Each number is 500 + 50 x the weight over its row's rms, rounded and kept within 0 to 999. Layers, rows and columns count from 0. Numbers have three digits each. The size before them is the row's rms in percent of the matrix's.

# q: layer 3 attention query, 192x192, rms 0.0464, rows 0-16, columns 0-191
# k: layer 3 attention key, 192x192, rms 0.0456, rows 0-15, columns 0-191
q0 084:557624515496530554450506521452527444535558514574613512523409625410520559462469477451497524495499529425532457403626552456503517484528595516507369430505479473572434592501548578655507445489488532464434561428489541502545451600572503479504614578526572501485414537529434579580537491501459513532553571436488517461539387482498458473525557511489567473466584470516533482525517455510468455460535496530535528524442461472534477514435532438550475480464543522494484564553397516461541435470488486493516488468528527545437495411479554487511523563525450452477475499538517447548575515470531462474
k0 093:500477480541587474501411600557521478463561463482541518497509472347441419474514628457544486492481471464459492415495454427485510447503519522485523442538427399550559431532508560490510452537500599556471553453530412576477512465582527559497426487476567424519447457476489415477468509517446496530543487590541438550465470453539431537470468597507453469501500523502504492493445444406426518512490512500526417536477540467550551510485423466539449488466419480577441450535526544465454607513503572466501452569469524458466468541492529521471600491580522442509409456486586642533513421597571520486
q1 089:405524480509553448476549452513474537465480467492526557498416463543519490445488444452520552517557567545466520500463384561471429459498472517540522578479567486523542413517606519598603452411510528417367472458460426523545481548379533385571489545458404549623479467548439494433484520511421453507466507467494466513476496484413431432618527438442483462582490541513422440541475483465523396563589513571534553523478551432474473477531442477478513419494454510578482468480470492573491454493447548494543523562485475549457450487523485438493520560498560555540528508486482554480546555541567490434
k1 085:430556525495468428457574523429529467464561487509491435508516662506530485489544478418529601511457492439446491482523417408565392543464546464504395522508546440431518410426442464522375495486548469446473470548485581392442428518507554546446532545464560474542464550591408516502528526414571593597517521552495450443493516503578447501501554526506534565440556576429457489508542468432511537461413458497541462510480549508531455561478540468480585443516522454508527552530418490530486513509583445485454459399493482515468532452511491484433456548453422485488534467463463446548460543521475408512
q2 085:390466633587549485468523526527504414490493452458466496492535510428469373458526598507532519500561478500456433465464551550509559421494511462508453525557590546537557446492546533467457566528472526485550520572506459492495489462535434408446443463447536492474529465403534460525439402478441586528564551455446457460433524484498481537432540444490514504550465412553447477470499605348477593460476549481447402429488453500485458617539480510479443413516452494459505469506503438438430498474529458505508471580472394493472502427544462502454442484545426490520507526444532484476604432524452459554
k2 100:461482524412573456421565565536472507465432518503577523447520451516418538468461493456452471460556546527486515446522516457417513442600488472436497452554543395473420483520598520546536530525471532494554546492470557596456551551404477465482514499474544526538426451436500493534461407547457474493490451500572513403500528556455559476428536448438505528461530483543512533517517467526494456590529459538502471416455361510547468454523449547587492491518496436538561545384569493396529484453517519573490449555540469424561419475483482443378518597378522517544508540511499511456517453367510527450
q3 086:455511515481579445495534572528396556499498538572577491546486567517472585429611512454517476594387507470528459503450488492425556528476573463559504509459519480467497513513546575464478512484491560433549524528526588385392444547513531524491480501518497507568518450486461495555490443455496604593383462507554434476512565511501635538512516531438448501490529534619464557485492430579559469490455524479553454490467434477524466475526573470465479487540526558576543487570484487457554565445469408641481474457555559417594513457500574487548456532461473469486508560553595500539458482431445537492
k3 086:484401423558549458442507433535498478504483477571485537509481465499438470483492540425443553524512476507476512476509529480537510536363476536427618498422493560596554521501428553540550566379448450521537503552523497592487391478457424440512480434450422435465558469542521546584439543474533546517502513393432491387536508512503527516606520505582558503503485598497581442589446481455543564470506435500431395501462494516495397484460478438550531524515546528419388508504527549507409572607511482442418489462518513531516504535470560510477537410539471520498469462506502554459538518494562535509
q4 082:562527601547615470415568509546497466462629472584474489489421493471473563479618501407459468459435534548509489562590505510507484454469570480535492451466479462500448554461440479408511535422594556507544450520508520455483536528444597493490419581474556487436499423446485457501556479490532548547512429518508515473458495484534404513464507503472553437561521515632513542425523462523441597428483498540483514473448553462552564486542527565573532558489554469647594495450490478515507437506540378455458455473493485440454500499544505437522510490484438515506574534556530531499420578451562507567
k4 091:468547458512573384457584538541463452499497442545454438561553450465513475481520473532498453448426509508523480480495406491491520542507515474451480446505520480485507499484542537489533459444454593610546549505496490542515447582438518485491464459487483384468466390572462411483486566547520524635515505451582458635546507415571418527472562509501534486523557475497559458497484515470524464519476452509471476547456526568490576516400457480537545489437572473488509568582611619514450489422495446493424512517544603506441647513509550524522486501514529625517450460450413524561482519490540423552
q5 091:444386515438566619529401473463455554397485515502512426439523496521451569530500453599437493533399482562535438557485467427563522570473534481573555464570499515410519474588553512410510479487484448536435574614484473520457537581508558528534505505551510578466495579533590479553578470473481472429555433525452468538467477545500564455536427468521535465492536540600493495525519501473413583470494415408525513489449480524530456451510511500441502509414522505432495516581516509478491540554415595454517433519500541543459515514520578446468492423488443476526497507391591589504524498496533552416
k5 079:464531503497455486450474456404508500447572503434444468503502550442517553495565521605495459572508489625532441465476470500454453492556485452477532517451489458448525460534462468464528476449505488572505533448494530466474486430418645470511394512469505437546517494473536470484509410411433510507588490514492533471481629553455477535618503481517502455437396521518450514573411458556536566609367526548487523423451527480581442438476534417514486466416561394589496626530445531522476522497556519538502503554435504468479465490550482430484520524500518546491540490490435420480424567502541425439
q6 090:483536447510552502503552463570546590495427520458502482446485462530522530519526444538551505507532442504536423494508512534570500420517491479402400539546557465517579587481478477418494452513528449401546443486495455564501374559428459487461538549504507437485546576552517539576470478441497481534498486528479475497455554529479656401554549530553488453506461504462481491588512441375549515561500506438493549387504501528463477465515409541411540547519576524530471408441453419445480513487537475532488488588389537480427524575459444488546571461543446462497468492505548509450609553463491638545
k6 104:548438564491512522462484460431473515577428507442510553499411484509517527506571542576551552530488528503525444502484564515521513529520564503464441410579479485456511442489567615577473466444482564467532493594572473394491519537505508459470492556510429434446585500498588514530451543369549468542470540548511530545478492563475516523420556439535494449482541674356449498560479508503459429406457523533476550462552564492442477559534469445485526537477618504412443510433576471495499419487486449481427522445477501496424590486541536450538552482481462482513465470581471493480546540463421512399
q7 087:540486462545514534435567464464509436487510521574572586492480491536536590607484384519530520543520548464544444477509545588597478531509470521492611514396507469460477475503463462615583515465530446548428532462516524461444469411444553469536547516490567474471362523482439561502554448483487342484448456490473477506539520509542456581484593489494514553535482479467504519497550462556585552528494516540535532549454587461517423524450564423506506508516544466599458658512445469554472401557471503390535531442590508501481468533494578482511523471506538427520441488464556510541512455438542467498
k7 083:358530526509511476470459523485545480412480455491480469537503520373475439420548496529575585519480510501405509491507571451431468438451446528468487593467565566448470561434595444473434563560498448494515485462462557436533422571473465509539522548496485486474537466541515546495596419444357447457530435650489512476452545560515462561603513527529517489530512577389449569543481534492504478459404499513482541432507569463505433534563454540545496541461483524477528549433468507378472577493555437566564386516502580434503528527458484485473484435504496498493488519551515529439465509463558516496
q8 082:504612554456541522448511515490448398502523468395488423604445412477547534459575434367464500575531429502504519518542508521480512515479430431563439421528472540560516555447485383481446500401515505554498481567478480502436462482584431526506479467485445525473551473566516511466546422516529486560568525505504527461447520459517608462503415535478578450485607490513524568420554492495478534456466426472569422454428451483505588526498522462545584423436478421453495506511454596412411490497474440597500503467511459507420423458561490542556513489445423537494491492514452564554455462522518501554
k8 094:472543580541552392466537466436510472527548623516519508453484452390573580531499445493469461523481548554597493486489548437452485613537489497505394490461413514571482505568397498486503426399549527478587643533441563522516502491516453493479408582499421508546523467500455457564468457470439499423542470612473497507532564504484571516500519544418578576540511462439540405500490417475547479493550429613491458493503468518470446534471473456497420571503478384535501519463500467499411538438476498499554500528512471502491508453436501541455494467497473446535523567615471433450515493456516454559
q9 106:486585511514408447533533504473463496553496513519480575537543560499610513541490549570434573508538466550555572512544488523483482489486509550486477450435486523511493477501483431417419575502420600447437433475501429494576427481428460538553534483515474474585533367533388445445550507484475440480438460534560518532522586477534407541481443513455435528449492473515459422431504525487542565529555528489390499474487443539565500494505455453567444499471479540488487538464520591477538484381545341534576524544552490413608553518523449570489538516488464465459472564443491488449361498503477528454
k9 084:554465566455523473580539461543456505465481493517488484514460485513499514524564538488520578507560469450518526468548451492522459439561472545514451425480531468436480438547519434480564461579522577469470464575539510409564554416536450483530458606487542452491498529348458461516601553448544465593484564421546492553610510561489523460476459457472526529498503448525443487556533520538531622472504550460512581506548445570581589472530515544491518473533478389529546600589404588551592403439478478492447514464538466457569476450481503439575486498551540439470551511486542468456457494386456564575
q10 090:490517397365536473436433467561490517473558499416510550499510471494485473472512601514467459442442462508504466509381560491530495433520512526508514617526443556554427513495395411487530553506522516542506525495477502470499510485486553457481523524461437437437524427523584435461475517564594523461517449468569424528519498409583616582451428552508461486464498535441579538545456445507465563515492478490633486565486520537562498474521435470475495546449549534449549543443649539530506543482379483553483588541545407426489508484468493461491438481509461630472434470474452521492464502444431482521
k10 084:604566459560525473422695512497466502599518533500512482539504406455458530515471577522533589532448559482458535564574406575526448562503558519519505477589508547433550530449596590566479487495563424464539507535519556531456530569499467402433497541416523516517499517489549403429548475534467480485492528473529448514438427460512522505426501476443440511513461560550506524597526583471496534461520454497573517492556510445487511575424442451541408516518462507472512472518496493446560432521435454475418512560493501528465544428429586527534421468467502606517600549487461491514549533488534410472
q11 090:476503548492643473417475582461489466441509490439439461581439486363487430489445454545438526496508535596573493523437432482385537592495468531487478514506504443450543487569598530460520548409433537620433508501498419513572565475461519473454535590473494581463515439524538499429592523467535546445552544429508447515476420427466462475513531589505543492519581468535548511554485614571505540488550574551499508570527508484543500585536467501484496517480429477448506453518430407419482534590488510450461442513562519524530465541430556526489422503506599579503492490491465492496507487575460461499
k11 099:446491495488469534422479478535494460470502485486505531458506507589464569445415513456407480457475474457513578498492587585554549527566415407619482556390430501526438493536437494506511480352502539447504506520504509526458574510513454529535522478537552550506538435514548490513483465551514503425576513444632476510478440489445408489391506427528563517503552468533543520532599510492509603461538555451440504428530508483478563468380490543495514547550536623414458430451459438548526464555480535431523469576570539453409483518506606427532506457557459475509484451495561512575518477498445484429
q12 099:457523504513491441523493487620489539438504490510535515465557466567529545500479506524528561540478554488492442495501436547537624470517463512394498494535563486545511528505556459433513504363550496514501476576520443510441459627458545571462573530506465652494554462528426579550467582537411533634436429491463532538549438500551521498411503492540503458543498618529513435555493526504454466434470487453532515513423543422478463548516561448478560448420540455542610502451433500499436542535416530557565482491629488505476470499480552563465561377499531498501487503508572540492538493461460424477
k12 148:471506519601542527522484483493436496437559514483445566539477398568500503471435540438459513505452424433542564447514502490512615524452514542558530503467554512584545475509466529460576461444453514430529425478460500394598549480423479463478484492539499541505592442442425512443535616432548538528500500475511634580557528421435510546472400502441545484596550472573555514568520490472524435467534549546510419565633393432459665524500524523442529479570522480475510500533539533531500527505495519516555492435426541531530490445473485559501545514509514562457481466465432441424507475438526533472
q13 085:562518567547512489479576631453510454477395544501394529458559609466457467454454517461464529442580613502529513514573415560524541500479494505471452425574489476505574476443484519558429467497465487478522426566620437524471498454531419554524515563547499490509445382489476496558471483451478536440506503467503550539471493509513462429485476567506484501527417544550437457532446517557446566545549501496499432507464474530563508625526545486525471409503423461486508498508485444529489598494530482562448611598540503462477390397498515548513531573441424448481514441577437523429520422448432512521
k13 100:599548482457564572550431461503525432561477544515496507461557538519542463458455582396500513472393525577449500480494509480569444458513495529551604475481416440619476443557488514518518568412465548486537499496473428481496502510505506534567409401458447570501522543475449575451575465406519535540535471463471525530420493434471579434604525507544484471537494512461613522546505487484483486492508454443472552529522508619536475521461526528581544459513437521507385514489405497579527493455464503517462571466506489492482442537583459539465582429522569362472462441488562537522569460611450543492
q14 091:594607502584550472510480474544527497577524489492524471540367503423538465502461550518562452447479444477488414469479549493479492627558445527412594497527545555533517478578535497443528490560431470466484546493473498467525466498552588428396545567571514524389537511501459617507540494512485568528454458541422516597516496554477514477427453557455495610583512436520464476563552479548520468453457473524499562481529523470483472449477541481538409495582471466531422542512378541561549491502483543534524506425602507467521575501574523522483426473511522502505584401421525511482527452420606494511
k14 086:517509534480492536518551400481527502533454553484467488498505529503520475460525417560469573492404542567531532509489472518496491562528514485583525698445545566576491586517468514459511493466419532544407489460501556534543450497415548519547517482476549527401553510458519535556580398458471526615537478568391520535571528535466459486543538548514524521520475427567454531551552583596522476518471509533568475507451543545453534452417557510512582492471488442518488489564395534570517532563496483488571491546504635401433452531463516509573378410512400530496478468463480486460525544498541478549
q15 090:470606574416458441468467490470376513474567479520520566466519498392506435508508518539492520440536450639528471537528468468454461490486488576459523517477431475494455496482475599495577536460571525480538603499426475510534518456469515586539512480528482492540420481404462391510449454568496530480425500426443488476550476475498407419507474483654598478488485507536543375529460512547458532401502532564555496489458481525538583535497525473471461431606487466465567545535566604553470497541428488522491548525526448541485439517485432455373543487555531472501488524532461438587449461464495548517
k15 090:426568523458499561487521582485574470479428463507433494503502542482511505455457527555494521471452518520555387508568377548469419543500557499502543453523522480399500550466567477451495493532522512441386465485458536557463438410395575500583528515518634509528439605473493459528518485509563579528494491481493382453546506528445476448593589478496446491452489536590455562535474499549579562519436497499535587463483479566511487475467485510567538490536525469541513519520500481492586431480551396547479528483591518409492572529497504454601499426594520539535533490549588474513461479435392529408
q16 095:490448497454428522537574532560549480552441494515480545499541475540580438503492544534518580456482505472510545462517572530543450460469533512482509510480489516531435492497549550421627620460455527404429473485466518510488439471490531451449599546430467485509511494491638427501469456426503542504385558514579449404491563468548463434465537424477499460529433460558433371476581490575473517566539542481448525585534426444543522581567440483538466547433544438465441494475431572483498466497504545538527554527502540491529438540457523568580575612504633489492492454432547473466489546507531541427